Each number is 128 + 32 x the weight over its row's rms, rounded and kept within 0 to 255. Layers, rows and columns count from 0. Numbers have three digits each. The size before them is the row's rms in percent of the matrix's.

# layer 4 MLP up, 256x64, rms 0.0914, rows 52-255, columns 32-63
011:160149141169152157171145150173145166173163147149155150174174137129139148136164148147171144151165
128:125156076134103068131146106157194127093075080103149097130117070162164137182149120101126112158151
014:104080077121100099120101096107075106106090098093095098100113072066100094092101114092112102097110
123:136125096207127083172166096175117108087211140138150180156178130128128157142158060104117154140077
117:133123091074122111126103083129127079082119125115205128143097110137089096063153140062133146176103
006:113155154073140176104110127134155112149140154187148106137130143213096148129127093145130077115108
010:099101093139120080110098077114118108152103111111094090186104054051094090085104093123120154083148
004:096099104097123130159131147129082138099070151167079116150110138143133125129130158134143101110187
006:133154125193158134168145126149123139143126143180129127157158114118166144155141173193155205127186
111:132131116183170110137143054109162142068052128139124159153102134157160102067101107186107142130142
005:131149107108142084126102060129166098172123137150135089192117069094069106122093089154132153118130
132:138145192176171127178158085108167140064129107060157129100146100142158101088098107130103103114156
113:076139169096139053153088127116094090107133040081169150088100140150147106071169149119165180124154
110:165156139151128124135149118123182133162169094147115119077065169111102087138104130115087139120143
007:116069120070123167100098137153085174173114111128105113139128107134129121061115121077127059107124
128:093114130134140126124117108080142099070123159142111211128139114127143092137106151080144169177147
134:177115125164179151191069147149117078113097175134126150141090122115088130120151188141110124180148
137:110132136144181113116170105110141130109188131171162180198108097154117119127160150103159133124099
129:154155106110147073123105094167142099102157173111148126147145030182166156130119145135123172177135
108:171135101123136123137152118109127078132107061176095168121124200181092144133184130145056207109132
082:113151139085142082183158096072167157076121084169148175191094148152130121080132087090082116076112
122:120114116126107073147070102135186127097132153116181161139141060115170115123145149131144125162084
106:132131115102093078118106111124099123076113178130149147163101100187157138156096094130105209116102
112:144146156114166101153165124075217098100113068120129165094103175088122128134129123128127112090128
114:201169072093120099115117139150120099098105154105123112078183158129154109204153173130125113108153
005:124072099135129121156111114136096154194123131123110118217134077094131113074126119075162121110162
154:145137185114118155148108153139084066077134109153129207149100086144094129128113092149165150151080
118:109150149130124115173114051136089155151160105092155102060160122126157147192089128131119155114150
119:131152133182150108148143073088092127092210117092100116159119104131118118149128131104152108173119
046:127104132121167110102167113127131134117116120127088145137148144099054090196084080140098126130096
133:102131081169136122085167073085196120108180056143153139175143134116155089114111095107143166134145
102:103170098139101119128168133104157133116151060138254140124108096145160164127113115137139172098149
006:143173153175152117149166147148150121122123141149136156134136165116165148167149160196135201142164
109:148169203106176128149111086192172122153157164090124157120095116048128132105162078116073148116104
010:145146136131165178173154161168145163164140168193160141154176129160134160143158165148166125157154
088:206131146169136155091075164145147127109117153149108116132090164098061163184167122152115149158133
108:109132110168126107109051102146190111117135148118199198139115142147138157132119103157129140159046
120:149146133159122141180160132111091047114119122109117160162148098157170171134178106105089150176132
119:198151162110111105117087129151169134133116229134138154102124111132162122219146157134134094116091
109:115144039101086153121079134107151140075135170136147185085121084111124162140093102128140128112124
006:154075130122121180125157181171094194144092121153131141109158151121179143107142195111113106146123
094:129130151163199151140144076110102100107178036085166126082093115095126181136070090093102181164117
006:138137142131160145148172167172135148116096146193127141092155179145169166140153184157145136147164
118:152212051167145135097098094150148113161147105094143127134148159160108113147115190122147152160121
130:161126159147107179138173133103162124072096208091183098095162080104116114125131113153111159155109
127:131143127162119089212086142081141104101119131125128164156127084166149131142123130216152137147092
112:120142090133096121153067136129085102118144092154133116042153112147142172116125149163175124131143
094:187117202100171106118119129155134114081113088131135129109127161120077141079127153116114172127133
132:103145197136140095145175079117161125089126100109131141126098166119107099110079058088118127156196
118:174120104150100130109098175119094066100124091131149166099089141092088147127149080175131181135161
099:123115133171108121137162034101138143112143119112137160122137100133126175196122084122183154172130
007:130138143093144156143144171163175172160150180166152127176153158182121161137151130116159076153116
080:103184160125150144167126111127126094093076148143153114123091123124128171128126108182101089118111
127:158125153148115134094144112155144104157114172154124130120107143140130104139122154117096161155099
124:107114150100143148120140086116138127091155151086197122131132119079094107123113115126079132202125
126:176147147115114140085146075132161114107127141177147178052132069062133141202137120149132146135113
114:121156098135137140167076131122086092089130147184147160130090132149109176131094140135190167136133
005:106103129067164174112132105165114153182134148176112095190137134186151150105079133131136099081154
126:169190143103094113152043161135120063073087142158165183120134122178135089087113085154127120122181
126:143140143170121134138122107077172107117155131149168136136082184169084108125096174181122160125094
137:154170109148128128124214061082137140173145164131053179114152170169117155146098127116112161142105
006:105075106073114125139125146132115150126102127137113097088148095120112129107112127065112027142082
092:100159158137107120185200108159112151077123086092183159075086174135163123091161129147095092081145
116:143170137154124131157138020108091140123130169095087135085137084137110113141119153118149120171163
005:075106086131142150172148146158106098137086140195124094079168069109104143100140173131122106107131
118:178111173195098124119095133132070130079119147186115139091130150123094115152140087200124148129150
133:105126154194090103143152093096138136131164062075151116116172114124145127126131108119134120153132
132:147137185103126138142152124116107093157209162135159150132083140129107119115102162120080186168103
003:119177180067134099106091084144155123163148128134132139245154086114106107136095054160128161108135
124:153125119148110103190127135086137117103120152159109144094162123163120091145128075187114076161149
127:147131115113089081181115069140152098113093190074120148170157069215124109100160122138100121137108
109:139124136152141187096113097119123140114109219094159138158117141181113130136150116099094140123111
066:173153096157081114149149133114099084104109148151082137118163092136114122165194080148111150155079
007:145126134137156154160140155191148171190138160167141121181157134116153144115157154141156141140163
147:109193125100160111181106060135121130138127106157104201126111129154188103075119121130147145095153
106:174159163136117123125118125102161087070144151107175171088123134132113107142137172137119211163084
136:132123150108169082071141180118126099064173099103198161142140084122163112129111098151160138190151
107:159155137173102165140155116166096093153097093199086160189145131141108135142162065194091120150129
127:193156099169128096139182186128111102149080129189089181150133105143102114126153098154109170142109
119:099141121135179122149091168096143092141146077067137160161140143149126130105168127098149134151078
112:124103138163146137219106190133100103081159144114159139131121129070139095152163096136126192163110
112:081149138123112146145114107112098125096158094110136151106101104123171132135113123139048161123147
006:192147135157138165175154181158123157115121122160160173066175169136170163146174190134160122210128
109:180154174153154133131188105094100136067063142140177117169060102168118135071074154209152152146096
121:100123078143093087139097143162068094119196107118149193193108153144094114121160118122103183156110
118:121148143136118100073122151103152126081110084055129104096141149149161121130149153120118186152106
099:139130107105147124187084122080107113134146089098148089127129166176126157165115088171112159147111
129:109196153148090125085111135159140109099134112084201178115141075118166137083061124109122102140136
122:189142129180137121186162098146083133135103148137135148153066108133154131181123114191128162098113
009:091066082087102119128107120123085127144079118145088083134118094105116114061108112072112078097128
004:102137134075154140123100082164152121200163150158121077225137096156104138080109097130156089076102
005:078106074098091127158116119109078093089065095128110091069140109089107111087135138106110087102126
097:107167090183146100034111080109107137107122117148139127105139117193119174161102098174142167084095
093:150117161159093116199198060069161130121118126089136144130154070087128128164078184108169154109122
148:144167097144093100092153069094183148103135147158113187095085106172161152157119101126142115107174
123:155165126153136114166174096081163126112143099128116185082143195076096116163096171132134108153169
005:151094138124099169107148199149079185075097087090089156084128176112184134124150174085139141143152
013:160170178147153162143147160162159173167163149153159156189146170159157155145156135162163162136160
111:147165144189087112100087155092060079063105095149165114077149117168133118106091153137106185124123
009:158139143150153154151114130148161156213168158153162149208144121145146133116158122142162157143167
109:157118175139101145137078103117135101112144146156156142083158134074101132216063087151161144171115
136:121157083159108146130174095160143132144146159147105168161114090115087146129145102114076138178078
133:134123119137137100094109114099118106091155150055164141101141197190148110088134195173145164135099
088:175152150139108118133174139144099149103143081068178148079107055139167146161165130155046160131113
011:101088090088103109110088089104089097100088099102087096090100096106107098097102105094107098107107
120:098135172141102123124088106120120133097201136196131138117074080138145108098091140198154152196102
005:119166110130149079145113090138170090173151159116149103175125098087049114114120069144154107091107
116:119124110127142162113119131110116103070100099145166142170052088159135133084148087117090173177082
114:117140168130128119106082105131167119114149113131140150071147179130144093120121213131131117092126
123:166149134155172080108148068105154126084159175149152125111119105120184090060117123095100105149121
043:165114120118112081161178110122130074129083061126116085091147178121119113121115119120156156180161
104:115149046104139123146104092157079113126128065060173161123168114144147139111191107124096189106128
135:153153114137172156149061114129144131073146132128198203125110140117121115164109098104190128131091
108:153152114102151152093176087101168114137069155139121121032132180131132157141078150142093185095126
006:137080087142112123134078104127105147196116106113130112165147061061145101070138145091145128123143
007:102078102103118142123117155140115177184112142149115111202138113119146128079132133080124091099168
077:232140124147139106142143082121116128085135084141144129138158142144153167144128127110083149124093
004:103104090097115143102107145119109127071081115151098101023123179109126130104145150112097068123096
101:080144159180163098139134089091156114117198120147114102150140105107123127132051114156143156216080
063:119132145137122124131089079130164144133100059117112160212131134160097198084153129113139219137114
065:138149143086154133133138133127123074121100127143160109166126137123103149099113101104153100112094
112:143104178097147121088127128123199129092125172135153152109110108111090114099124143088110193146144
144:117155088193141111205141097123126134087115162092126157167118049124083137100111154127112091154093
129:130134121189114106189145153165163120118113139108146143093089117126152095063131127204146119127133
121:142158141172158124152091045114117140133168102140112137111169166146151140127094160145111143111121
126:118141131082129092180125135097196143138132105118126198119085139151174095141099186124130134127121
133:154148156160117082182153116102138112117122129112145143085137190118143107134101087140138170160158
145:163138154131091072121142156090131117097137135108178152120137120183112103118077174125137148163062
123:103132171104118096095079088103085113069095146129149147166154101157115117112127147127075208166112
121:117145149134129092128117102141127101110171126127109170156099112200144090117142189130110155145069
098:193133164101078114126175097136130145099156061160169165142077089114125148145090095129148169088151
113:146164182168126145194154167111135131126152122124108116116098157070112108152110100133149099177054
096:174108106129098098126126089112142120074062098113196131133132171154106150112191092100072216111111
006:166133135165153151157125107146121155193155138134148156212141092113157116138139131143179209147191
114:164156131153105112080119186135141066102094103167151179159165103181119088146110142128139195153082
005:074155152144130140153103099129185079181154156190148090170126083144096119117151076176147141099125
104:123134174173140106146112125125101129155111079168165124120087089158196127148108159152139234149120
123:159157151084071090105093126151105055114147187087140166117175100159092104166193124130086186116164
107:136177186136176140156189132129139102167111113156107135138114132099101154157105129174077130148073
105:125131183158139159215126081061091109101158088166109120141115138104125110099080107159139103173168
095:164118165181128153144151114071153108108136100174123117128157055112160145127123141183135143183177
007:134082100162115147152107125134078158170099116136116131172136079070155105085149158106147163123176
090:165137161133178158169124105152125148056187158054137134155125128122142145111137176159164135099107
118:163099130129065117113137065127132091114149149116160131151181132188110121188154141093103180134114
116:156137132198142063141091062106156071144111100135142161125121157171170113108132093210177163134136
008:129125144169155143165160154155155161184147159159147137167154148142165148139155168168147159128174
110:155148170139149130145060100151181143090112109127119153123121084096127176189121122103106125178068
134:138134151135112114114183089108168079099140075185136171147129090088170104127152087138128194162160
127:149123154108084129133193146087121097101154126152144140138058105139079098132136168130107099188057
105:072162151121162131124118122078141093111126145079128108103118099108101140181076123148102145208161
126:163176154122128117117145131196162119113104198139147169133072060073144160190100114166118145141103
145:146148163169180114160145119095167089123144100074146178154122143194191099076092112156155152162156
007:124051118110111150118112145143067170140095097111105128117126105099158114078117158063117091119128
005:144128177102110146100073129122139136145145094091149154077109164165122122099153096107122066149071
005:176110137080143193105112167177104198137126123130138145131139153173136159109145158073126061161132
122:104168133104161170127083113099090132113170061135099145078091122104194079088138117093124138158146
142:173134134144103102184132142113168109093173169089181157116140050119145071107108102175135155149065
084:159132109093148125176131146116074081064134112118146098043182139131156113116170185106102135088112
061:094147171158147133115112155131155138097095146172097134103097192146088137042152118115178117181149
096:102136130105141142204136109096125134158199072125118171079115158106161131137125094146111135170108
140:151147089128094108140167105129145060143128120117092178073171114195144111117135092078117153106126
103:088166069109142117142131148117114143107132086101177129104110147116096168135136093102101225093113
110:068117192132191105111108102109138172107148209125154145076106112099129116169131148186129085115104
007:144127114136160176146176189161118154101124159185125133078173185172164172157151201127170097162156
138:145161126130123138064194109088157101084158110077147143108124103156129141083127161119120136135138
128:141172107165106078188178098110115110089140109153150142079149075129147162133093109198128136131131
005:121109153117153158147162156188131170165128167179116129139151199171185176116135168131154118126172
005:156102136144103128187123137139143170185127125132172157181150166110172128112144154120115126155137
118:170142076114180102107120156192109109143165103140123122142094041099147118137126151141084126184137
128:165156086155119120118159130150108118139086118181095205198095074099128124172120076175094142161114
003:039095132123111088119145128153156105154112147135101062098110092093125112109116088139087094063106
121:162199110113131135169111119150125100105107084191165176096103140150150174130055010159127156109137
111:170186144167098097089101176141137079104157144099168122046140068064103131114097104098111174140109
005:134137191102122145113116153137194175177173166139150131190120183162135141129147095108132084148112
006:096107085076121112113089080116094092119099107126101091123119045097053093090083096123114115092125
010:145141157168145150144160153147153170155145151164140144163152171135182157138155168168150172146173
137:099156151103174083131140084048137118073162112065146161118133151173149101089160166064151153150137
099:143151165108166117116129071122095179155145104131152166099066099129143150184138127107145122112152
119:140136129106135105153114082089149144020126194131154163150129129125100125106145080060155095148152
007:138166152098118145118133158117175134115148149155160130093136207189142158156145112124115071169094
139:185182109169145105143157066163174101127104163102094136152141113114136143158155073116123099170171
097:180097079041088151135091124137096125089112077112142160115164135141141167182152166109120233120111
122:172119201161134092171146085090156146125117141158105131104110145178109075104119200182137183117161
123:126177212095149120160097088121149137115162212132169145093108082105128141153062120196129166153145
117:097199096123160077124178098094131117105063098084131145115166153198129203072140111122128092087129
011:097088088116095091130094085106083086127082097102089102123097065066101081076103098100108129094127
005:139124123170123095158134103133148124177122128109133135158101133081162089123138140164135211147183
101:096154178136115104071151031032172146116143107158093165133123112160157099137179169093146138145134
099:162192171167141096145145082114142075053135101130173173125127135183140129134124149172124166180110
010:078106113092093084094095067083120085110115111102100088146084095108098096093079076123083128071101
004:112133127089127116109080088108155125171136156173138104250117121156099134102098078125136119075154
099:086120128134129144178088075088083131125195110154102137057116111158133114178125136116154196168104
008:076090083106117112127097090120106095170099131136097082184120047082088091069108099112113128073141
135:117175181147073102152118118071153102101143061160157121069123112151102126122066149182177156096117
005:107092079136143079135134093161097115155088136123074078173107070045117103092091126139152140082158
096:118213123157107094097132095148112125105172102118107122090108108117155136109152200118107056137129
103:140167164193129135119102084063150127073115149127103081111113146141150104099124137125164178121091
105:117143175116126125149117151118129101100161133158130179102088093121140103173109090163135147133155
119:121136125122134089148133067120107124131162161117147145106128075168154141152144173161142194141096
005:123099121078119177133131154143068161112089106149111127088150154143162138100118173100116100121160
117:183131110077141106124107070149108101112073140096162155161127169138122111173121153059025164106102
006:088113093079121120094118084103112082081105114136105089062127123148096123126085132135092064112066
120:158167080109075081111143135138167105081092128123161128097121060129140165163135048092106159162123
108:174146143157140158153117109157132093096083151128148121116154131108142156060168060145067159130083
# layer 4 MLP down (transposed), 256x64, rms 0.0511, rows 52-255, columns 32-63
005:110063114102180094096103099086109154083136118119099100060127047180075106104159093157152128126111
128:137138086144177139115126174113145187153115053118122157132119120118155034092081112142131132183107
006:134079104100182117085115134098124181097130150094099099101097068169075089118154091137140128112109
125:159154127148141116152144174113135136152149105095086156112163105068105097124136155121127186135117
119:069111123099144127151147084122080209190104089118088135144212170088136149162141115135136096136160
005:097100130162097067121149111108118081160147102105101079138120194041177172117121143144116130143128
006:161114137120158139109112161161116132058112172132089120036097105138114048146152127102155107119113
004:131099082136122134093134126158126164135166118070144112138147089096104108169134157134163184107056
005:110099078120154128085117148124134167101108191080122107104047093121121083135172131078135077186091
118:061149149118146134130106119151111103166167165109121107139082168120137130106153086104115089172091
004:153107101137112121096132126179116107079118143070095108081090105074114088173164162105157134109155
128:068165165149081148126169175117136090079095085163147142039118101135139160190127095088136113150174
106:157072118108100113094164096184098130184097122143163121072135138123140133123126113126174132190104
106:142105131135132129163141147173134180141079171121112142155100072095136090126123095152174083187082
005:137092125141141089164132145095097113104161111127114067131164127134095172154117091199175214120078
142:127195133155064181077145177187148169162145110104105074129126162102117086151120161199113143161096
126:135177075072086078137134121149132122162099114117136159126140122143160179130061116086124186155130
161:135135176120112096100172186147136133115170139145145168151089088163114115111160119120075163085146
106:103093171084152175100111113104206209108079113131159142171144140159113124054106074110174109143154
085:140092166132113073129162066089105112128140207110113166149089111124170118117096152095145080118106
079:177088097113115097134104135189068083170144222131112104114153120096141088179114139186048113170162
131:168088124083083137110130151102141098109138023079103188115181125125099132121231154135148167155124
093:089159129134106166101174116136143137198145144110139117123080170162196069142133146181169113058119
100:160063087108167187062101087123117090096109161093116089149199089122137124156154161145186142125128
108:076092171152125186140211154145129099069105091145156112129098135165094105120131074161109127099162
005:131108152098179131140123173143088128076134129129114086059146111168073098122122110165164186121110
143:097183114103159107127106157144142104097155152139093083125129116078101109124109111128183056115089
107:067131073143122064125105162090101099124129115138065078112162174129163146094156109176137110085129
116:155102117126124106159100190143090131170101099086113072107138114146062094113151122141163115154106
042:138104074096121100171079111097108206133123097101177118115149130092173204046162133097142136137130
134:097175097138177091149147176105146083108194200114152144153160134080086169088110080139108122131142
094:111114163075132153094138132128081112156117175161083110188149139112114125144119148108154149099133
004:144155116159142146098139138148180144149117218107172132136080091134136104188147174075105079153130
099:182141070084144131131175158122061140120113118131116125114121124123135176125153133117107113124074
005:178104110172134075084108096099101123127155104043092102108088113101094141176119101144134155121067
089:102099093061099134162128041106117170098150083158153146130132100123145170119120134087134122154166
118:126100123141098088083124080098128105141088107125134134129069151151209165091154149177141126074105
127:108085130122153170145182142151064089152050161140106149174153116111135118110146138103144072127177
106:185042126104200146120113087142117068147146178174095114071153133133157114122123130158113075183135
108:176130140087121180139148107118084084134141129122131064099159065093126130135131178046141133160145
004:192116107142131098116121106094125092143147184087115136162133128155063183149138056158142131116092
126:077085140165148120117143185163110125099085085152144107055116158112131232088150145109146106131142
006:174113103181122120099126098129154161166126165071145145164100113107122143210154135128122131152076
127:163156144101141167139065063156158113136094180116100102083141130135086109063141126132156113134119
095:106116106156106149129141128094084117130137130146097049125095128141133159141098093174137173144165
114:119143140156127095067137154118151117143109125111071158116054113143184133110149136135107120152050
107:146111136060129182125142081082095144124116119137112110138123178132099148182130164120110158059127
072:140154139109085153139097142095097139135132155124183110111112105127141172195159143108128102123156
137:116136144086126091179081152159122159087077168142100149110146089165135081111148098140113164139144
106:132091095115154132170180034127147123057140111125115165172119127119166167104077148100117081174095
102:106120116061116110087131167099099141115147176176136103162204107106116082077147132090141097094182
005:164138146141098115118106077150091103138173066093108117111169124070133131130087129136141197060125
073:120083112135083142117140081138078102152083139124110167125135150121100067117140098086112162152168
095:086101084134087171123112099134133055121129167183199148144068140116141167114105115129108116154120
104:121171126160101162140148096127142130148104131116059157116090104118164126177088144198144104185156
141:152147173105119175097167139157120140131099156151155129055156084061072104117093135174104116121113
115:114165058173131152152155179110134178115181134188067104170105186102141171147158109121175136107082
004:093081120121126094148137166125097108084150101086137047128115149061110145117150116146151196113097
153:111143108154097131099126171101141128143158110159145122071156169110046130126174121090137179130094
110:199160098088105147154140180129135142077106152110100127161146137160106114116124096170125125105126
130:129115137110194165138149104119135094126153113129175119095124125101187120140150113131129116177164
004:219117149164109107116138126129104185164126089074091132141154130108095184148115091195163167116093
076:092071113130060131124127170109145183124137194173169115130167092110128098165102116084191103071120
099:137117192109116103103137148125158087145115149107099120088130107134161113160124164048153154120123
005:162122133177182114080130105101157141122159193045126111108061136154122129179155103123118128149082
092:160133107047141167147150113084122120067143153132085167158168100120192130120100104088049139175105
117:201114077126153090158076141079122095097099154116131097101175169141130107063113130134134117130157
105:123148146106108138104129139117109149142135123180109178152119112164190128145117136081157128078073
004:135083121155111096091187144162104117085132094161093112097112127072140166136088168131162148111162
104:152175118108128088149092156107117098128157107137083094110107227166104144115079093154119110096084
127:165121125110142077132081124092172128138140124086158120082101113124127151163166142200104149099106
110:138154106161096147110104197137153148187151104156105097111091137102131125192085139107136120116162
045:099123133114100161116131102103115158109131067119096160171149168098139125096138126118107145098143
004:192122139119097080107129116106078145096099105104092143086101088135086144130146133103166125111082
134:118145147130143192175156149158118128136125142092109148148149139103147081122187118111114088097069
130:187188153133126114121107113079173074051130128113168180089129138110110123154148115158128197131104
147:170155131089064166088160170110160078126109183118145207114094133155142140107167091121118174149137
090:136125127137098082128140109157123080054140087139106071112154074131099158171093076115144127158150
124:133148104105130134126062116120142084152115150109157165113164117095143151131122126132114123153152
098:120100143153044159112072101101123142161091080075153121096103117135168147141095140141125146191164
109:169174117083092188112154130041136121156151138157098130175102087187160145096113111107153130086154
127:121102109165094098097110118107126183164135111106136115130166150080073131211113107093138119109137
004:153113106149117144119124084092176153167096182066117164178155104128078184176159082159131128157094
103:110123087087059136180113163142128053174110148093155161142126199145170114140104127171092163136147
103:104140137102141103117154121080104111095073135127093107142186144143128124125073130128187155119146
102:124133134138109156182149134086146174111142161142083118153149186146135128168090165088113128070160
122:082141102138112112156130157095129119145143109122149078170101138106121255061174086138123107110151
119:084193100161142131194128202080100126195126142130100139138135104093153133071158141136108154127133
111:110173161105112135047054129136188153088152124094182132152114111108082081120094125065067128162139
006:160105127146147097110125136138098115094147159068126086069113118132078143186136102150166172140070
004:091110173133170091139159158109071116088135073131122068081110182095149153087141128132168161104178
004:121074100146212123130113130142142170131170178075132135068103124142097107174188090152151167109044
079:131086098161156193133127089084174142091199118138084069127128140115172132132145135059103104125126
093:093231127102077197078095139174081122113113173151173137155128161135097166143174104149132102120121
156:131146130153114159075100138130163148128203115069082104104152118074093110198131100188104192196111
127:138116141103076185075099172106165104082124086143173090090123124107151164131151116095144174130159
004:130131174117116122143094109104143091198117136126167141137150097195095186167091100156088087170071
005:045106123094111078167109144117102001122133105168137109082096099143128123077096166139156095142137
085:129098146136148097174146093102151097177181114095094176175133080113122122146192103113124145090120
005:117073124092112094138131134137071121028120112165064086060147149113116100106115102105161159100119
123:062138093081126174087098151160096160126110152185090098132188097168110136081166096085131118069158
134:150056094182097174063129153107104147102125083140137158146113145101160143211139102159138108159102
130:152133047168085175111208166128111126143102154139155109139117102118124173126185107179133147078083
082:125112075106124179128074131101164107149083143168094109125142162138096121125111162114165156076111
004:157100083095126119096166136102119200100094095106127100148143164084096165159148121143142108165107
136:096188120048073156095117133090161145104115147205105135177063134133192136102178107141084132092117
004:098094124147157133100147120141112144086127118109102095076095082113158075104144197097128188070193
123:191174075141142110181141105147123137166115111139056198139134143066110117066132065143144134150147
109:146066074135137148157195149179106126085073169118131126176103151102142127156081079169147150151088
138:121136094129071164050131173151084148147082143135118114162131123145095141099156126118142124112178
033:120120107133136158077073142111107215097099181120134180160133097120103104165147119122104128096083
083:146128156150142102122112099155167079127107225138138133103089132162125127064103125157112116095119
187:139182102176171143100110175142159157153161133114146153155083118141125103198108096116176068145125
095:101080117100184181161104157119113153122121120155129141204094086134132165111140099163117120060115
006:143086117097158139116126127147099150040112149138070115063130125140066101116149075123168110106097
006:171098108138153113124124136187112119075181169096092086081136134126078126168128100163179188105076
078:063122154086092137188123152128132064152149158081068126157063143153169069095137115160160112124143
005:168164089169133113091111099096145137170115182057122121127117123118108137184125110099097095133088
137:118110124093092139123117223124112142131111128136150093141130152135135163129176125115110097000195
065:145176140103147127134201169166122092108105193153151103096137071097096111194118093113099060123119
058:112106142171104137086126136147135108120082151120125125141120117151130104184105154175083158116127
114:109169162120084143155161129064070100217108148142116134091136121108124114155099084157154119107199
131:134111181105097119139113090163132102111192053127119140066192103125103122127151066097179124110141
096:127145076185145132095154136098142100131113122042166102131097148156154138143106099163070161191132
113:157156120143116120145143143168123124167111141116097127051157128162088111125101142170176138055110
159:054158080129136124144164202133166166146046114111107165115096147103157135113148132170107131222075
091:112163128162139071100103084177101128108122107098151157127115169099179129093114135095121098135118
164:177179114125059077115115131092146119058084140085190147083182094171154090114147120127129196106100
110:090104157177176170141141072137137182136107099118125144168088083144100077123107126137133147167095
151:154080148105106141120098159120115154176121034097119156039150146116090113182152151138090163114152
092:113121140133143139165112161145082117164133099110096119100119125089172089132127170127135104138116
113:158068116085158142142113091121132096156111149128090103145111134132110099132082157170144173177094
124:095140191137100144137146120151098105211207192156091113098095105130169130119089130110157100098111
004:096093122050114136097156176157122123045099127171073105097126134157102115107122124130147118151140
104:139098146155137130117091149135170134143070121118174137085151127089125137120222145107132107082141
005:118060097128138087101126114090101113079133098140062115072079173079149100092128142099123091114135
093:099160110107191168059149143158162161095154122184136119119131169155155138125191120071178148094107
109:075170144154141118155152155148160140125117093125120128120123122129102143122057075157107103177097
106:132113141201148170099144121167166078098125137171095158165103095087142112155122106124193114154096
121:127105138095131119149135167129107107140146080131155101152124174152163229108203118079123144096124
095:108157108103136138054174107166120146068108073136130104149125190157129167087161080097152135100136
006:151089108095158104098117154117110149060135152090088098080121113165051105143127082130170113116081
073:117162115146085096116133187133109089120109125174153072122139115192130100130173050149128108095148
137:151173171121090122043128099099099146131074157126161133145121155131103141138100117120098149074167
111:139073094085148164026124136172148104140164122124159197095153130128134147153181133090162100144107
004:159093063109177152130110146126130202093149202121120130118146138126069076117173106109144147113079
108:073098157085130097119081153109090108159175122168137147142184148133172114045163163121159156152068
148:171147123157122129128214120145193130120169092119159180161112040094167064122106123085097114163129
140:125163130102173086108065082168193110184106106202091133103171154123169112129120090107155142088140
154:088158094126092187153140142143137116132085201089128108141078135169167077137162132191133161127134
137:114060131143152153144121125084128109142164177105116121078171154126155125082063146186107140140096
131:155086132143166121135122089123165132162161067136172140155148094187229157130160110095107138156134
005:175100123113139103144121142098113137107143091134111121165163121172057163127126064187191182107074
005:074109111090107116161113114064094122111105061213118110141182135104132160070093101151132121084126
005:129117139142106081143125085106111110156135067135139083160149136110139191157131076199165186091080
108:177119081096209163165078116144127100160108182143035145134166127107130133112136153130096130149188
141:112128152108075157098123134106129186113082186114156167109065100161106102127119093068154160111111
076:143126117142098095077157157153174080166140152113111158183134143163076082171095121192085141051139
052:152107080149111159107109133141088160139089158122163139121153071120120134160111124121059192135138
129:032145152103119117165132162126152145141125139132119095157113157133130218076182126131147103111141
113:127199154076116174110115186093166103139101148120127119153100127153151101187115097162081084124075
102:145125149131132121129136077155105102119150128161082097129209122135120141141149206102168071162113
116:156072108137091093123125099158088174103130147157162145156102093099147084143083095144103009130103
006:125137152164131169103112096125163187197153126083138150188123133139137165161140091136103169157082
168:229132144143092098112124148105164112097115133109133133110062144135124101153115103105163129145127
099:114110137118129176097157063070090106136163119157143088134136171050159132142091186127101122187161
003:170125148134131084125122140092103159118104084069171129115113108143112146166147163148152140119044
004:181087074113145107136134142132105137079149142112118138099173117159039135117152075147204128070106
102:143088135135077164089139090086066119171150117147125170190129121121102077130076111147125185182157
140:165104096188125109067147152136078114108093110147142117113129098112070166168107080133104171130136
003:233130128148125093123150144135129191141127139105139165146135136128125125181156216127156105129133
083:095146157139128179140161116101117103126162103162088133101098098112115073128097121083123102136102
105:126148111106117180143175150110111128126096073127037136145122148142131117109154096091071157113139
004:153120142136062093163140095162097125134126026173106139099197147091142138101092127133164145062141
003:168107138115133132080141120146135136081137116135101135183084125123103166167154128174173170165103
005:135116076115136157128088119146135098100125170107109147067109095160055064146133069085116083096080
127:140102168185093042135095169155129167054146142089135129120070034173156127121132158111152125156126
108:084114124145132182074107169104121168109191123162155094069132148154136152194085132076141105115167
109:091189112130170125113149101134119117194169085141104049107192140087148144153161169088184084111100
004:118118133163064108135134064148130125168134081135131149130167162061180164122108133096125120114124
131:142072141124153146183107093139135148137169120162078131139152100112088108057142152135178125142149
104:143170228110137122139187096116131117150148181126104118151095119147113113110094128178122082062097
122:146123123171126107144081177108138167168059200124084167166119115160154126068137109182171111138096
108:071096176140144144110148110174126077064134165119180125054170130122179100127068163122137065144152
107:142078119163108114101096091196135154131165136140086127194178061167113076117107169133176119154146
005:148077092095149089105142179112112158048117160086109103088112092124070106180143128119154156125097
004:189107090092112168116131161160125159044109164130124164098161107155063075168142144108172117111110
092:162124101122143148150110162190070110150097121082155126101106121135117165060192103119124086190091
148:200192151159152090159136101073156078076120114117153155121107104145128126153133134161140182135091
004:129151090099130145142137166145075071058139110155118138103114168097098059103113143099151110100183
004:128078144131131127111177151216073085109160114117099079090129174066113129120116135139180159084149
107:099121119086147102115103137114141141124168146153101112195171172103073212069139096082165090093149
005:161103127152184108099132166152104136048170167082090077058100139137109102174148138122160172123118
153:088146169183101121175174168092181113163118085105146107128126134177088105160100041168146128124124
005:159107126140154125078139145128130184106106170072135103093092060147109095166169179095149145149117
109:204067118125066137154120112127115181133118158120166130173117161157144081128098086124141169132144
114:132106166139229130177127167148169124123107117108142123108174090080084209137141106112119148124114
081:093193113119135075092140155145100167162159146139170102127088148095127188151161111112140081124141
111:109077121079136193092120057079193165120121095131094144145083142178085132115106114137154150114112
005:134091104154164128160140146131150144133171135107156113162130142124088202181166107195166186136066
104:152073128102096095167160087157138138121101154139168133149124096167140105127142146129102129059119
004:113146104185156174117135119121157160148152181092138133182134188075122126144151102119102179129172
090:125115094143182134146146130129089108136072077112149172146170196100146115162084160087113157125139
089:125143157057171106080159083093168087159144145118090211092083143084148094077106092117130097105077